From a checkpoint of a small transformer trained on Wikipedia.
Training: a variant of Muon for these matrices, 409M tokens.
Each number is 500 + 40 x the weight over its row's rms, rounded and kept within 0 to 999. Layers, rows and columns count from 0. Numbers have three digits each. The size before them is the row's rms in percent of the matrix's.

# layer 3 MLP down, 448x1216, rms 0.0993, rows 214-427, columns 256-319
106:504569549511513537583501499479477500544520465534544523544480575503568493542489503478601509501436397469507514493523529542472499482509514493524537518497417499517502513533550489486499442510511466
101:458448490536431506472498457454479518475485469460524449475483502579464531470540434514528503554541443487511470513511530553534526502520530469429563549544547546481499415530455500460530530482541520
099:495577514498487509523510531523474484516466505549405573454468496517428490508470476563524473511483482508510488418470541478463578470527488503465464534518482546576481509497476514500371529459541548
098:470441536538449444473485508478579525526588508598543532523458550419496421489499507470495436497462486450484430551421579483522477497535499543452521484480481406497488487530447526526439521458509483
094:561505398487481510474470465500538476517474463479515501537482454471533541542572495546527497482463478513445506505482548502476555507552487518472540453403501448463499514425545415593543470511515462
102:484510550513478553584423528531592457562512500494533472476477554465465504451465536471508557457517564549476483438481540533495411521460459491523430508393527547496557535442508495424514484511529477
099:560542533453508540518459492459589515525458434529518507482505467513424516525500544521458465480550458482514531484562486555467431530516529539543489419423486467490566578435564521480472448498539432
098:519567517478497505530458570524466556469420465499487518450520494538530468539473514522510480551524500498558503529492486474548489511507455485561406421509560500474506500532514497518525494443494549
096:529569427531520514538465495474438510487571520468484556492482485513433508508522457584581519586558452475436555477488464501570511425526471506515561438536486551551506487516464520467489473470526493
101:452511470468457425510505452462462513538509526511470502531523492497475487495518490499539502527451482484500455528554515540470491557446501462471530480486486488527505523515535505509439504525482454
103:486511493510462558527468508477441537503533497524510492482518485499500421485494462567484529539499581544588457499564439443483552600521418511529518596512543558494469481479508534536489507482525496
099:509501582515467544541456529493543519477521477493460508421501553556480547490455538483522468445506436557498541472525501523435586425512514531548533512492523501448455488492503562496469432545546444
111:449470482513546529568490558584536509452481560552461514501534477554512502494508487509463536503474517457497508492488452461502466433556527469516460436499486538432475509483549465495439432531550426
097:635521498495454519574477480484551433482514525600528502566509490455449522438454485540492479510468537502447452473575560510506525478526504496470551502470551493521566459548496491558472444504484501
097:499509457474528492530475479429488495444490462553501476519521476533471559473406481471491474513460471529518561518571517562477485504510470535484476531467531457514531445579549507557502513505488532
102:550526525519524570504506520502564464433422535532517600585556454562505460537470510518518450486459489446460517436531491462484506504451545592493439440490493576564457539496501545483585538448490508
098:515474508535485493522547482485477550519504472564487461472536502434485538530465553480460521514552470529442572551517516467478537627531500530510494521495549511533535556464580468486561447491483523
100:527479523533513434487479451521551445540514558542552493541491550458463546518537458475517491523472499542431530406461502488509532372520418549437529496442494509468511493515538458522425473476491484
098:491564515500457543515516470496407515515455477588449499604497517599442475473482496504467472457513474490503469476460479507537454530470511515421585444475534515555480497588411533550489500437505479
096:548487513404429437516480521501587466458461489495554522528494455510500473447403541502656510546431455491506492498492547486488497516474549461483554526500487480537555532430541523515516487463508455
098:458516491548492453530495487494514523497594498507474470441498381456488493488557508535472477538484565439528498478461517521562510527476465495449505466571505426497477483495496525506473555482463487
095:519529447402531521535517520537569521474474449455533530510498463484479502512530491523552485450552435418538544523507477470503534500535500504441480520548497466519514530522451548432456486568501465
099:547545516507471481548489505487453495473520504452489462544439501533526527507435476513537556517539457515464511550427449503478517489484482475468493511458533513542489452487454531554501610442471488
097:500468598482555554482510506468459491484521530439517394533482468443519484545503443549454532527522477511464455521538545533535532538487497508510421478547425474574467509520499468558489550427500500
098:519465490504505548470493499494455537534450526442529578415506468527516467500500526508585497445510452482500488464483518528503428477549462428480507479452535554516428484451500481557470513487486567
099:564449402493498472461509508506530545492480479475493513585555533493550510461534491505566492499477555470570467479521565527523538481529465491532500530463596491500538558490495486493480487463532543
098:440520517424479558489471476446438558461528496536506504489456447445529493483439508487485500510470475460536493433434497474522490474475518494489474507520564549545414465554494516498496523512518440
100:464475517427493530513517488470521463467430584525473468457534496544492495525512484528617587487569529529526538498451531485441493544478495469487522490450536523457450506483543493443510477574537444
101:504511536515528487463483543532503529434486544447491510547459469520502592497488498540525487516498479546548478525569459534563499496507553559563481445523576512468545513438482566473447508536500464
102:553537469596535433447588544520454476532478530540562497492518448506493539498500477502532481506484519514416472510515471511491487531480510489454504505507522460479514484478489538451511498506543560
101:479509445365474535447571478502540498489457510562502543457527515482453550517529555488493535440491511458532512519494464476484577549520531462512515468454531442428446520462451510453529455524499524
098:557578529438537432565555430525505483469473456483529515536534531460447491434525561440534456527551538508488530510494488452573505471468489530515535448529493480515499484472517479522482508551477481
099:536467503506450453524488447505492491557570480522476466479457491497512512511560572506541475511434493493447470507513523466521485555488500477465455594518537519469434541501455543488575540488504502
102:442427507478419474452474514483467453523452507562485495483467488479490495604465534527496457526478473436414486454560480450512500505500479523468477474478498501538430532564413543470549494581488509
095:520515510529532540492579478515502475525529509594476516452522498494466518492553474511481456545504464468463542509499553497540530536483453443500547493444486443511535485530517479470524453536504540
098:584588590413445502529435490528568505572451540540447508521541498514524455432432524547544497501600491499434425508485514547472489589533522463526542501498523497552487525534534481455471514442570473
096:512471558473490501472454460533445559507500430493477558448540453521489522448576441428449505522490500459482520499483569488497522524469504393430463474553490466447523518464487436538497486494522502
095:485497522459508552450498525477577541484531538543497500449470496560475554493491454506474498560576455475456558466489438462495455544529494487479551527512583412467432496482459537515546551495453492
099:477477498524475407458496415521458466506512531558456548523498515475510496490542548495508434491534493546453453522469527499517479499492449511507458488565530469484452490453531532497442506473449586
101:539474483518541493514453518526526487472495539510473514462538486454516523613477461548518529431505488528558505505512511547435518525501586578508532481405539519543528490427496498474516480457435501
099:450507509517497496472497503565528480526550502560543528545459519520493560542508511533513476466446481499520526567520433522538522415534469572585505569467546540500548479530426534554588562514482447
096:488478548567538480470475469483485489494490475470440443461532468422507595453608561472425486529571429570464542564483499498505505449468477539461490507464605536523493533498548510510526514543531511
103:584526520481507514456414467461482541560445547450439570550523408523490528543522541488487432490447540512534511458544425486512485484521446523500489567502500559528444517437529508481505519515434559
099:461503538508500445458474464480462466513472467441499495418532452502511533459498547483498471448540462475531487460478462475474484472450486577564474478512488435497556603495506488557533494450519546
098:451446478503500536420503540500517512580440512424539495481460511563486522448475542510537456525509491493482513556514517426502582510515529449484487440538489449490435522549476468444514571502491509
099:479503492426436419504543538528495453526498429538502505544519479581527534511531473533424548471577506437508483478517576497489506484526468564508433466470522453466492476456485554449500528578470461
100:533508563509523459502491528520513527521549469523572498474542490499501461545547485522513449527435437512536521567526455498530433408460538549554544523515586440549496552440459475487536578559511525
104:484551524542528513488493540460502528448491453524447496540465546456581426505478541454495599492495502478491519530524518508443534512504491475515468511524460487469453450481551501487501510476557545
100:496478504554548571551504525524497571471504431515526514505509513531489472461441421449417474520414449443493520475466453481534500544435522468475459463449540472465496475509573506591542504549515561
102:487427534489480385522495537518489516495515483433516553515446516521446453501528509487518504523511523496544507511483458505525533460517425540505541530457456549555420515545519492520546534484487502
100:477492475475518479460476464460595477489416576490564546464543475525436529507499476565456504547588536482558461478464535535506528522552510563480501553501519490514410390428478541561513498593554493
101:455616425540515480509437491413510490486441547485486502509481583427518454536500451471488531481549423452513492519453526442481435528513532522467509544522510470549465513496518531516550506516549456
099:527437494461512509431465512499517482452504498510511411541474480478536420462492535428535472493484520524547510500470520468534486500522528496564557441447522469510476504455512545518459459394511539
100:533534542534541503483514522454502512538498453522516507571516437509543607525549501497516496502481458552501542463509450618580533561523420504430547499451436480501439509501497457513528562513526470
096:399563523608493518474513546466538469474488546482534540575477494429484479502454471506436453520463482550527446467479446500568456464478564521533458502556477528477539568428447556475470491480471519
100:497499531542515484501515481514519448502478492496467483526517446467515494499491508499527406443446494467504519478428538570504483563448501471480448476503490522459497588481499506507505492472448485
099:557472426485588534503465499467470530590480521503478547487463495524532492442494577499502552463454524477527457510482486536499518408493500413523502423493437531526587502501518494526497476502528559
098:555476500420533507506498449521446549478473568598400555494583427545505522461491486584511561397537539465411488511439487463528432580510522468432533471493543535532527465518564544514449456487472457
099:521527554460528487474489490542493531439490542550512434483586505488438428566521483504535588490469476449547440533544585506519562491510533467495594504509478539545449437519522481479492572510468501
100:499594488489516478432476465467480517485527537489463471519550478446542446543496494491510519503473589544493470456454538447478480499515504483549515438398565448503515502529487475473486510447457482
097:494527595462495480524598499472454545446533443486434545588483518577436444573496570495474506430464541475551540428522512535477440477571519554448522483490482524576510458500493541492539411537510467
098:479482446475554444452499522534491519462513520454482544488452502526542426504463511468524495499530383526506499484553464533592511484420533486507421531462488513439451500547470502439560575427537506
100:499384474529468492491470413508550441481476538480557464533534489403508501460514537527515571498489545410557476526534487407488501590479566540483584470575515469511546524480537535453451515588503512
099:501492471425508493501395560483449496467523437493546488423571472538532536479493513531511517472456471434558489509445441513500511472464539511547444491490496509466549530506506547482510535445511486
096:502427576367481472515543540523547581554459552550589549466557494529522612496455463543529503513504469521459518491457526506545445582543505434497476491427457540457447453504404506496465461525517486
101:451518451472490524468480508521409576514497484416447516523533440536471487443513485488595548474485564467535444572504550438473562530540488484563580496543489576521515498512524482599485507523506420
100:490494588433450519523527572530503502507504525474581498441523538580503532507557456458488519493565490478497528512496551474479469449512496526466510529503437422492481509499599498536559566452477468
101:537538524437496535472564442479481523483552519524558479496545506455495497448538503424514535525515443501521471466521524574458493482518485503485520534454438483520514516568405517516493493529506446
091:457572560471510531520492493519494444446488570475507400495513484531507451519588458462509495483486477519547546465477497522520429474448486547486422453461531558502540476422541507518392494473488516
100:468497568466515512550520530478471600508511473429427478537571512563469537520553537498484539527507496523449458487418487515449516505517453493514501485405496491456531497474497485495478545445467452
098:488510552470543572538512515496560435424502543548462457500533475463486523513519579509494505521477509512578511496482516540516528491542497461482477468463459468516522459439610501522503481494508424
099:454514398445519537443498469490527530429525478431495463548478519435508499547508532461494482488528474571520507533490493482456491539484524489496565543545473533492477526504522462561477475422494513
099:367564503469479579513508518477514449478494476569539464483479516516535475448494541459490500484549541565447545495459522489446507500502542456530515496430501461452490540530542444502476523466463450
099:482514454463512446519595406464570510479495473488441446466487446528455500511507501493498483487558516429516443520472503507521522538484446545418554528504517447567502600472551487532510515493513527
101:514462526567519510506432454475428445437501461455504496552450470584513503526526430499531448476505504550501483522482522462502473470456511462461504432457487519500572480506467476551491466462508483
097:461478544507478549490492495498542523519503519374503547551523421467485480489531488485489474558560539543438443502509563528425503565493515518459563497491522508453559491477495553480493494472530457
104:432502503403509441508443453533493516521503491510496472537525465513454496529530456532475483462490511593564539492518502520518466525466489510516501476511492615444568500526511482489426509545439498
102:516436497475458481515542509457484476528472508490481492507473486472493519452511537502481529496561531507463439517529492480536488453523514476473462542561433546525550464491471577480537475523485531
101:465514469463456508462543498446528451510528506567520408498445529563566576566405556538516459469519545414471526637425478461430481487491515543471587453503510499494455504542496477483519517513493543
095:526493500460506503500470552384587485458492525469428500491579444510473533481547467531482504526498495518471554514469482566476534498511531484491500437497497507510480544507563493506490499492498482
097:546547527426491489455483462582606447481512510486476525467487446481544486455493557508466464552544509458484466548499495512492489607497503558512534546530505472534551475497451481541531510519542526
098:557516526517496477443421521567438537469498414460542492397579470533460516528626466514566466516459547494499502526489551551447550472462484582512481544547478493425488500492441458435518507424504526
101:434460472462480541555513458483540462494498523479467531475519483508520495510521489516519460588493541470419417420534509380480510493524526527525551490489555501508535541487493505479468544584543486
096:551455496463509548483492566494491468515420547472581509469396534478449464551507488463481502474508516495568498490535576492535462437504472547551487442554492489534515513456551505514474536487483507
096:534499525514578527499509562609516511467470533516510561560508503463545494547543489599485455502532454515494480541489507469496476496468503548469461512505505505498495515552491565465522459489538491
102:474492447446508592434530509516531552432436454470571547544481488452526458424470531464564539521498464476534528557458465458459422528451534470464580455534516535479430504516446461544505547480483554
095:455473502505473466511519523542462492574403514573497451518556498564473460453464495500532567546500480448545560451463432544550492540565470450508561550504477543512499459478545516609488482495495468
102:519513521510593462557488523473500494521540567457538578493496478477495499484496583474494468520485466505569527475503495521560518479472547465492534555512506484483502507534438430506455440475490488
099:459558447517493542532509491505590473483512487518535487521519462553522570488497501443486481501457555543520528480523576477560560448511500486486485547529444483496508492514503490489460511497526587
100:476541472508489566550454521500546395537496525495569573536482522516529569495475452486536446494539511523501468450448525565459589531420485404498508448542406480490506527472483445500419439395563480
101:496412486516417588497456553543494545451471568409568494489501501462431466529436516530409521458569445459551497398532517525502443486442464480558523469576457498503544525472472464485438506491520518
101:488524525464489491549512536537533565512465507439544538448479531419520502527451497502503535523557498443550488542544506552488479498526500421477472505619482546531555507495477561525490470468479536
103:500531472532513510493496422555522453432545509502480513500503503422511500575511522522513552469530448468496510538489485557531538498427505518475453485446537492529470479438456484474531502503499568
101:496517496451448498550492525512493498547499489463526599630489461520493477556521482498458538518501485544520458470494504458487447532505527545534487546515512485499518472466491540502435460492457520
103:446493482535477498418461486505471516531539497534524495494529514447502567489499535475416492432523459500446518451508535508511459466539556486523502501438419559505456521536442447425477508503497510
105:476558471445524502562563475444485468510486554544476581508531482546455450438538525503509509541551609524540471560461499501501490499545465495480513494535537549466536503525493512486560517539457537
099:474485507486495541522535507503437455456527518511497483545499527535445443502534407542463587565426513506542511525508458554527493567477508484472570597427490538460532570536506514457408526418449462
097:495505489495513499418490531499572511476562520519534465539513513457465453500451542545552480489568528525461454486460450548529488493519506527539468492559438506495538481531471534499523488502513494
102:507474486512435562484461527515435565479536526508531493477528571548478504489467460541532485486509518503469458518485382514548458462524505621428489489534542498478516460485525521521484494485492473
098:531504502530519487492520443539401453459523536570523425459525423510487525568592444486495498490461464525449472478534484524512558508540478591462505531429481474486503534523490517593466482470532524
105:478473451540502586455418409527483579463476515539435482491439367450435466522543526481519513526502486476490544482523523470485473438507493483482492495467514419478401527492589478570490453515549517
097:544510469428466512525459454494492466476517482503506536463508490490527482595566499492534528553474441431525558518482524512465548523464431456459513561481481506417477459484533439505510539564513451
096:505502494575510457465536477529461501532446535520543503520535474491471490479487536474524491440495420450436514515494509523448526502528556465458488545539515551542489500510461499475419538491506478
100:490496490513473471515480433512529476546459483491540480505470516469413486491518552526485460499476504571591498497477531545533473532519450478537551492554438455540448475457474443479518508455561507
099:541520549480416492549514517460511599516568511497509547483537519629499501491472492580509511454470586488528514569443591503546515509511564513504519462432492524537501493574573503482561520484496403
095:471541454472435542598490550437517513515509538457475572461443530476530504585558527490548543478504500556529509485506487568483500496494582505494500463550528538548491464527576524400464465459498583
093:429495533543562496493480525531503448531480525444499453457501539522526493501498499529451506472496514491550507529480487541433615547493511557560475498478519512510498450502503463537455514502530420
100:593544524547534535589561513488512502497550469501562507475506506447557466594516429493558432526448536411425536528535534527501479507498554500503493548505496587483471421554484464527501434477529443
099:437517559440493495533476468503487503542443450443531509524517505457466518443542556548527496470453514573480520524470559518464467361556525495529481420579502525534507479532491489431554487467521551
102:493442521473420481512461457561522529485510481476512507477485529521499491507390501509414455532501541447562431581642444516550507509511443467458463521478494484506501527508521472518474465535478411
098:457519517503538496580496484530470542477469527515593460504492505460485577526507508518543468513459506452492537528478467550568455514528455547483517475528513530513586461518484539546449471459529541
100:517496484556528500500584596485517440537529495483524545481484453542454509486477468492492487423424484581516539519492515525510494559487480404467499460553537525461542510523507459504532504546534481
093:528545543511471500551532494490468486459541494435435572518492477497479511547485535441458526478565506525450510477524526520417459448497465449486455486475481457507510450551426460563409452486482476
096:534537492428491442481585462501546508607509594463465477568480443439482454541524491498455437521502536481419592483472534526527510532497496492485516489458540483492523501552534495534508562464534485
101:483502465429475501443475485486531521481543479463520472466517498556534435460550516476468582534519502528491460507505456536489484443531478491527570461443472520489462486457530524478496530461483533
099:572446524521473495465532509526557517533481547491483536557506496486580531521485515503454405471549482515533511586523526514422485511543522521552497458558450469441553473415497513517487516499516418
099:528514515572507547551456521543508507526532491508447508531460501511510451544569504548531539523541520495494483546496530439524518396507540463426485540497584441538520535518451500450515532552461489
100:522595570532479511517516455511463516602510500511488477477437523535585497409447537447546447475543448584475535526531539498418540513493453526454538517514517527552487486472535468522546494482498529
097:606545434429535482482437463478500537499538554538533523527527530498484490501476516469502513503492536510478544471489525468428503472502536502457567472466474480479547523505518534467446536442479501
098:537552571449518438442467505488472463464420502386543540538467502491502498561488464613486504494517464486476491450512486477464477487480532412510500581466457555519452547512501509444456512471453535
098:532459539492516528427548511504425501493542486521513590526523565479500557565627506501415526440426521570456516434499449504466565501515515491487590529453517560510477484556456487522507542495516457
102:561518499510484581491431469464505472564470513526469508528515456407529484534482478470455515417503517483509464494531523532473509476500436475444410550519524482525509487507500547500437546470509489
098:551529585526494534480544393519578585532494496460491485501498509474482462449434547487520524471466453546556486509490554459513495475382566492460483484435416513517505488507510517401529517478478480
099:459549567508481419533426518559490545513504554531414565492475558475534539490539512468486511528555462524518561545515479488539484466461515508499420541476515459487432518513529551575482519515463441
099:487529542463493514498576466518489464463502523485438512500489544501456578478427478502562450475510538500465464507511565480486453439605434504496522550558528478497466506488493469493492456537540514
101:465494516524485504559542545483477486440516534536459529507498476564495496545599552533442500473535524475583495471399432478444494447492469480506465508510530583485469476475430547555446506524488571
097:553471508461452449433534551537556450467519460572561477469525510433503517530561524511561453563526508447401510545526512514497502477483491534524521453498546424559453553541504587485454457482466490
100:471498511478467485488517531461462438531500504481506484505487483505545522501480523593545475492493517536458487484444469440471508503437467471527480491496566623503538492509550526500516531495446483
098:502492491540547522515517514539451484525509500492512503530490489451498536565498501496508435472429520517531496501562501492523520527573519449504493510396524495469556455478505421581503487497495539
099:446420456475547481508514514436454497521520509444501465502510551533549561426493535519487580440487473540475516459507430519550489507476505488570469474481518474504429484509461480507554483515504450
104:514461491447449535542479543522512461496515517435479473463470486555537485380465481548442455491505492505521486513457516457523425477447470529462554495531521510513525503564457520430576517517443511
101:460573490513559600422494501535551543500504526472458500490526482555500475527420428491602485484496404481444459523488510481469448529525465453517489463467441483451473432431543520472501476508501523
100:541511478538556463603429475510540600460480549475459492430543509465591458512502463530576497524441437508430471455511509445532463548497487516510468495531509487447508512549444505515505453476503521
097:552441539523525527537523497411500530503518568446510492539461535527524460507540510490429485510474559425490540562515488490519439469542508553485514449497492463546473500441568530417522548494544518
102:547512464445520502489498488489512442490570491400375505526542511581570494526494503511483479465586555521541497513523536477505544430479493503449495480574487503457457536545491529443424506547451449
100:554498497474511523463473517545478540466461465500466469501490498507518513462486474447521485485551478508521497502514488542491470470496514498429469520453448562534510560534552534514509484459444555
098:501466538441542501509535473617545470530463534460469493388465515492427448413518500518512513465524481527604517530427490507459551508501469437448447501572537521469491458502500488484479591531510515
105:518569540462495434514522441534478511456476544472463519479466457417475453470446497480597515568509530460555548550537431538490469506524502511451515513521495493432417473381470486510432453532477494
102:481514440507495471499533529536504565498515495508441523537497529546517518534487541509506518513505517478508495575501536608517535449473463475513482561465531409511509416516534540540488508506464469
095:565549404512513448526536538496544517494497515469432552457558433522512558498423432458489497509556512555442517425498385518538481512505480498474529505492545488461569540500535517471515512509493517
099:517479563491462473508533519476473521528488494519522566499488518528503510456577445520450538436527433421522511536540525508450455444483539540450512501503509498560467517509557488559444504500536430
100:503497500530536508623463531496529462439526488453501496546471454501533529493510462437440558514439481511523493508474487484423463521539511517520429557449467433476459516440526523539493451555440536
098:542503513464452428516555488481499479469466491524506517475502431533495532506559504508473424504443541555483549507491567494421478535498441545534508428503538527529457485572531480562444542519522494
100:544475516528533573465492460517503531417565546513566492526505463494433456466526475555532552552566537454487417533561526525490526480560461503539530535537482443503517435462455455454502530460534450
100:490472470475497547519604511494590500531522554491466542486518442502516600492491501531517520496430540540546442444446490479526601424471495611504534515505554496509485517475482439438455423496524550
103:489553508519520563508552525567493546569463467495479559462462493464490481499510517474536445533562567440527498516524539479502501462455447491484489478498508518406553491429440455476401481504517560
096:523410472577494484506456574503465535535533539480509480534518464493446469458538512575402458509475438530483514508402515470472519576492490512497484518453473565494540526425557525491417512451559500
099:471459492506483438559515520497474444493595485512504543489470489464541534499608530447480528479399463497570494516512504551505531475465509529491436496539511492540507477529503490499518482473523467
099:489434540547492445521580462425562453503480476476615488509514474508501557516480483486454457512509536539505490459469520535473492561506514481463472509481499491506513484501581563450530482479568526
103:533519427512490526522488554526512525535566554494510490480487466479496493555510514527521519448470471433511463518462476460524456493478482498440434463494483530481467498491445486523470499509522525
096:501424457479488491482497451494532503578523507563538486481499410471496534544524526470529473538485492460530482500508530456453446501555508523449429457490554534492543514453425417468519484477469564
104:537476480451493457562505492519461444452432503428514494463483498493476561508482518542558551504546510552546459521510528554517457552517526491470486471500531534535507528578450473555535561437531490
104:501559486508534472559531477510484505518506473530484461474529530559458447480532433492535470527520464429489517465535460433545441483498472473528498559492517480513437502519452484494534402526544430
096:438518482488485489533521472527588527476465491453570535469528568524499485525499490485504584529503485489633501537518499510521458494472462525492444521505496435520467530472493515551507568473529457
098:476459466522493475490445488555535544494515519546530521550527467580448455551490469419458539560499462540562472538447529482446531469431493472524553512514456526439449429451419547608491519487472458
097:404493512543482507516437449442526478565469479490547417466497465505506523517491522455414501506597519579489466450458472522466457502418508501533492492435548532574558523481512478517588473485507475
102:477513476443544491488494567516548439499478484501492438474498409492516440510529484516465381483511458545424461474512492542489484448521467535494487485533425518556487466478520527449572503440521422
097:543532530501436519467455545523532559521497480438517494428615546506550516525524456562457565533629523501510503555531529503508507454474517496467512478563552569463557602448563478508508498483519461
100:464466390511486534496435575483556505552461470486443525503536485584454474428462483502477589507533529463536520482522534513510505516519502578489443508591566514494511490498499461498516569508444513
099:436476511486439428459460533460519518523493547499527522482528459468470464458533520509542461522477523458481516505526509573544458454466477463523530525478474489516486518485532484368535492455536472
098:488553534533471451495485477513497491504442479505488450463517448506424519464561496546507452509542432542493474546485497464507524483478518495499497482439518491534433483514485501488485499519499490
101:500515494460537506458536523502502529556562453449472468539474440420483445439479428563492425519513489505505501463580516485477506466475463449524491539520453562500577562491511394493459524515520539
099:505517455528462555423418503481551500449516475495576512518494476496535510496499493475565562462465464513537474535460521482496497489518497532424551466509574628510463510504538462496477494498553495
105:524556549537493533604455553522484416476463526504498393469471485431503543481478438510440444512464544589520461456478471526483478502581467509595517499507500550461523498425539489534442448544496519
100:514428508478475495473481468468487518562519524467543575510450484483596483518483564475447440508491569434455443473508539499451473487445484509483528518541427552556523526560482571470491488546522574
103:473489464505543501515489488503517520439473462534474506487567491468506523536451504527526473546497492530558491476475555476493443506562492427481472446498501468491575462594465479478511556455492523
098:499580525506560455496431548509507540507428471438520482484507505506521455495491547482487497546459508582531563467520437436525527541513477502438493479597509542479514593469533431591481535517469529
100:485505508502526443532507453530554511485431440471522469458479489475585542504479509412470513469554520534505501505424474512510503545434516417554453543469431451485506517490536584542525483562503460
100:522549572462503523493572567486540500557473574487454454521436529501521496497496527498529544555501541568477498477471513492550489486488481545507398491499394496520494463440476503446441542541488543
097:547470513502539471475523517514441432505525575426454421432501490495487430621488526479539476517574526518520501536495496501458513487510467455482531524420496513468498440561491416526530577474506479
098:467487619575481508507475533520533562465507473503488479481517494511452423445610548480519484572456546532539503517528477467515496449544517554510457455546523510391511562547501405505563539585514486
104:443566555491547446504456525511529553571447488507523601487526542509500541586508485567528485599429534523551491497493550537482548522531486408482431464526496461445537503560456493456532490513490551
100:501427519499511482481575464558509500527435551473526452526468534463492474502577486593425499515565489465522470511558537524412461446558507514512545481514537539475569532484480474519450543452491552
099:473550521516484462538483538465438588505534511542510530543546530488435436496526476526507526529522521543464507522530589528451542555525468492524503462509492511444500565542447485550507544530524539
096:431478516561523557524525525500465528490509515427566453495522531487560461504500440505464467419448523537513474458528473557489548492564471466592518519501467490514569536532528490488537551494520460
095:490518462556543555462495486603479575485394457473513480471491550536491526489492527477495422522450517463437465443437530460518520509517553494506538486572485518561438549491555494545509505517484482
098:566528505489452499560468542399477477553493503482566531548577562436522505566476529498394440515554486532484556542535574465541527526524468521497471464488464446545481537514413465549497475549484477
101:444497458548432571494502536521523517543408469482491508559509519564450547479522495477463464534585509474472510543501534501419498500575525481510539534497485470523466492372506438520603511555473434
098:494518420482514416510485473472538562449458449465551548458518489482487501566454493451499481464519512461496507520518550588529522530419493465529596574505425474504449542463526467536538541530467492
097:475496519561493472550504502603489562550475504483382512498465538554460469496621530538512569541462562484450530523471491466538452461512541507502499483517496462498487493533519488531542519542518496
103:512488514446563508527551470501476487451495554520481470447499456481508531556462501506589466530427552483434513505435489486515471546538429514513447462585508483479562438506538450436506533491505487
100:547558480503575542487501517496512500552454518496491528508498476540417442566518475542528585426434519501457486516510494493496460440479481535521490478489407480514477427548514525522467456441484574
096:433484471528425477529522603611511558576501484416485513562508496477512496462483553543480485525510487495502500537462445510446485476513453550465585456493523482512478429517476537460474454494533466
098:527508496518547483529560571576455506515556486486473459537525466515547451480425572463490502563488529531453496494496502530480543513513531487511450466532506471546499500486518465450433471498523524
100:499498459491496494522577494549501514389655509449511504523449514496486536479480516488551471500528472488514509440586464487562539520518533459453409514446491578481439463518484519502509511509503566
103:524468481558485475450451504470521463514432562468447420490511455483521513497490527560524512447506443464454492544467531507459530506527523539493506540467513447535510526488479488533437563510503485
101:462476461515499485539543540462551472567466531470495460497549492521490505534520520479515466530530523513516500554572479461509466587519478542541578448553506553481533427529489417485450500481494517
095:535508542479515529567542509448501552416470529540468492486458462511507431569580486496511513492544529480461483441498508560547503506464466499481557494448456465548544489485512510522482549483538446
101:517516524547559566494469539561529496483475513422469522502551446459532521458538452524453455526470447473480522445538476525458463490538522530540482501515526483557576525526528556513536566460513509
098:532495454513565516472535468509395577545488457456570543497535473483448523494472497453482579566524468506498498535516511461483573568519466507491447510422562489480456460507484533489477550559462488
105:453471445550483453474553589573519534474519448508497466490515506474462452431476511495532509499579451471544543528509470481569485515558444497495474513543508452505497445463545512414532499578520490
096:501506515562505522423542589539484463463542471473490425478518613473489490462501516529507493557427508540495513543458481544483488523506519448516495429555541446430500485524501549503479433429520573
097:484480476463484501502548514469453565518500489524463447433545520497455488499480507537530467473487461457525508502496487423553536496459482499444438465475524456540525555478503506578530630495496525
100:479513507494502439456456444499521452506470502462477484524522498551489478524505444501457482464469498534586510427452473524449504528456468472472521465529518464483516453489509424532595525522486460
094:512486527501450457468521522560479441579537498501490412507514482499524470496471491449522411495504479564506420573483453487452523524491499632488509456462517536485454466486506461553537504494501447
102:489467558493493501459477540511454524481515491508530485451516460478490513500449524495493479457509485472533495518493461467459473463471457508542538446518475575466475512434492543531519484468564497
100:538472428472542517571471490377557534484523444327467478454384533487520536483591475415476535509485499499611457565556518560531565525500527473480557519549473476528486464539443572562465462511495541
099:476545416479481474469463545452501449494501489438513523530545472566537484438439484526500572520416555433500510518445458467581500513413465467488465492486499462455437470432534542560592530518472505
102:524572456507406536461546482452466445542553448529458587538556561508554519428451460567540484436487484449438485551502476538452496485478496528467540521522418535565546390601514514509458488507516417
096:522520479497470532492417499449480530480519472501600500445449502514507472529533534495562525526537598509545478502499523493503462453518491571506546470483488535478481507473536505577569521495515483
097:546526490503532491511534493456494540461485506472479496446535531430512512517466549606468447544541558526490564537442587511561432489530527454469500514459466585491437493439544461473505437505502459
096:500498588518480505446458475469477486569466539574518484523501544525458401510580500485561531493411462546588547460494498538528436495500573501479501505496450512466482471422505471453496514446485463
100:439479543534502513514474492481498508459466484559513523473506439475525455543517425504540484472506404555412509544545460489501479522587461510509405529540509451456582515516501403526456561445523531
102:555572470507506544539532485424496472505511505524521523479515526582524491528530579553515480499468541547441492477527496491489480525534499564559482417571481517482499479465538513455541586522507486
096:537519442488496519469455508514505430533456503452493526562465497526504468522464496519490507503493501434499475505489555570506492517431543498478501473484541560508486462527454540408477505482486520
097:516525568552519460529472549512509482475491526539476516554545485494507539452426454504491520499432484375548529544481515530618425534468526471454515527570567520499540475526532493574423570511510517
100:496501515537516549551459588538432472524505534517519528548483515519505511514496483498505492608556479547492488460467514565529529489461472528507461489505498513534495431427468506535506448543491492
095:425533535529483541513501525513480542456444501509514423487518572530422529457525503560533461488538436475493542469522486521476510508509415498459508477420495438464505491457450523426501408493500486
097:521490513518569533541448452459508482519523489480502451488525499499498564513575442524495517531515511509538501561499494538527546504535486534491452560511493512519561591495569557503406527465523543
104:498495453494546504540535506415481506495437495494473506550410496556422475528472561496527525498496512434412486524492524523516463498507484412605515438467445480532453482453529483450516562507530494
093:575551506424528515529520520466527555489506593534439430471484556477460490441487492521504482566478433565506555481507528413494533509512535463486521544477539422514527521478494599403527482459531488
096:481561465560531465518486558509504517454457556575552546532507524533468507483505471501480519507478507491562540479567473505589497486468510530582422557514465546494511558447488468469527498540482428
103:527547440520505521536485475508455500556526493540511446501490516567454507488540572507530553467471430474507461446451452515510510496555504538466550492524450510500582554514550425502518511474519529
101:528491523525514508554439508505501502484430566485530443507511472455496480540500499482546505517467464440573608453515544488458476524560385520526477535484491540473511450558514550561572487389515502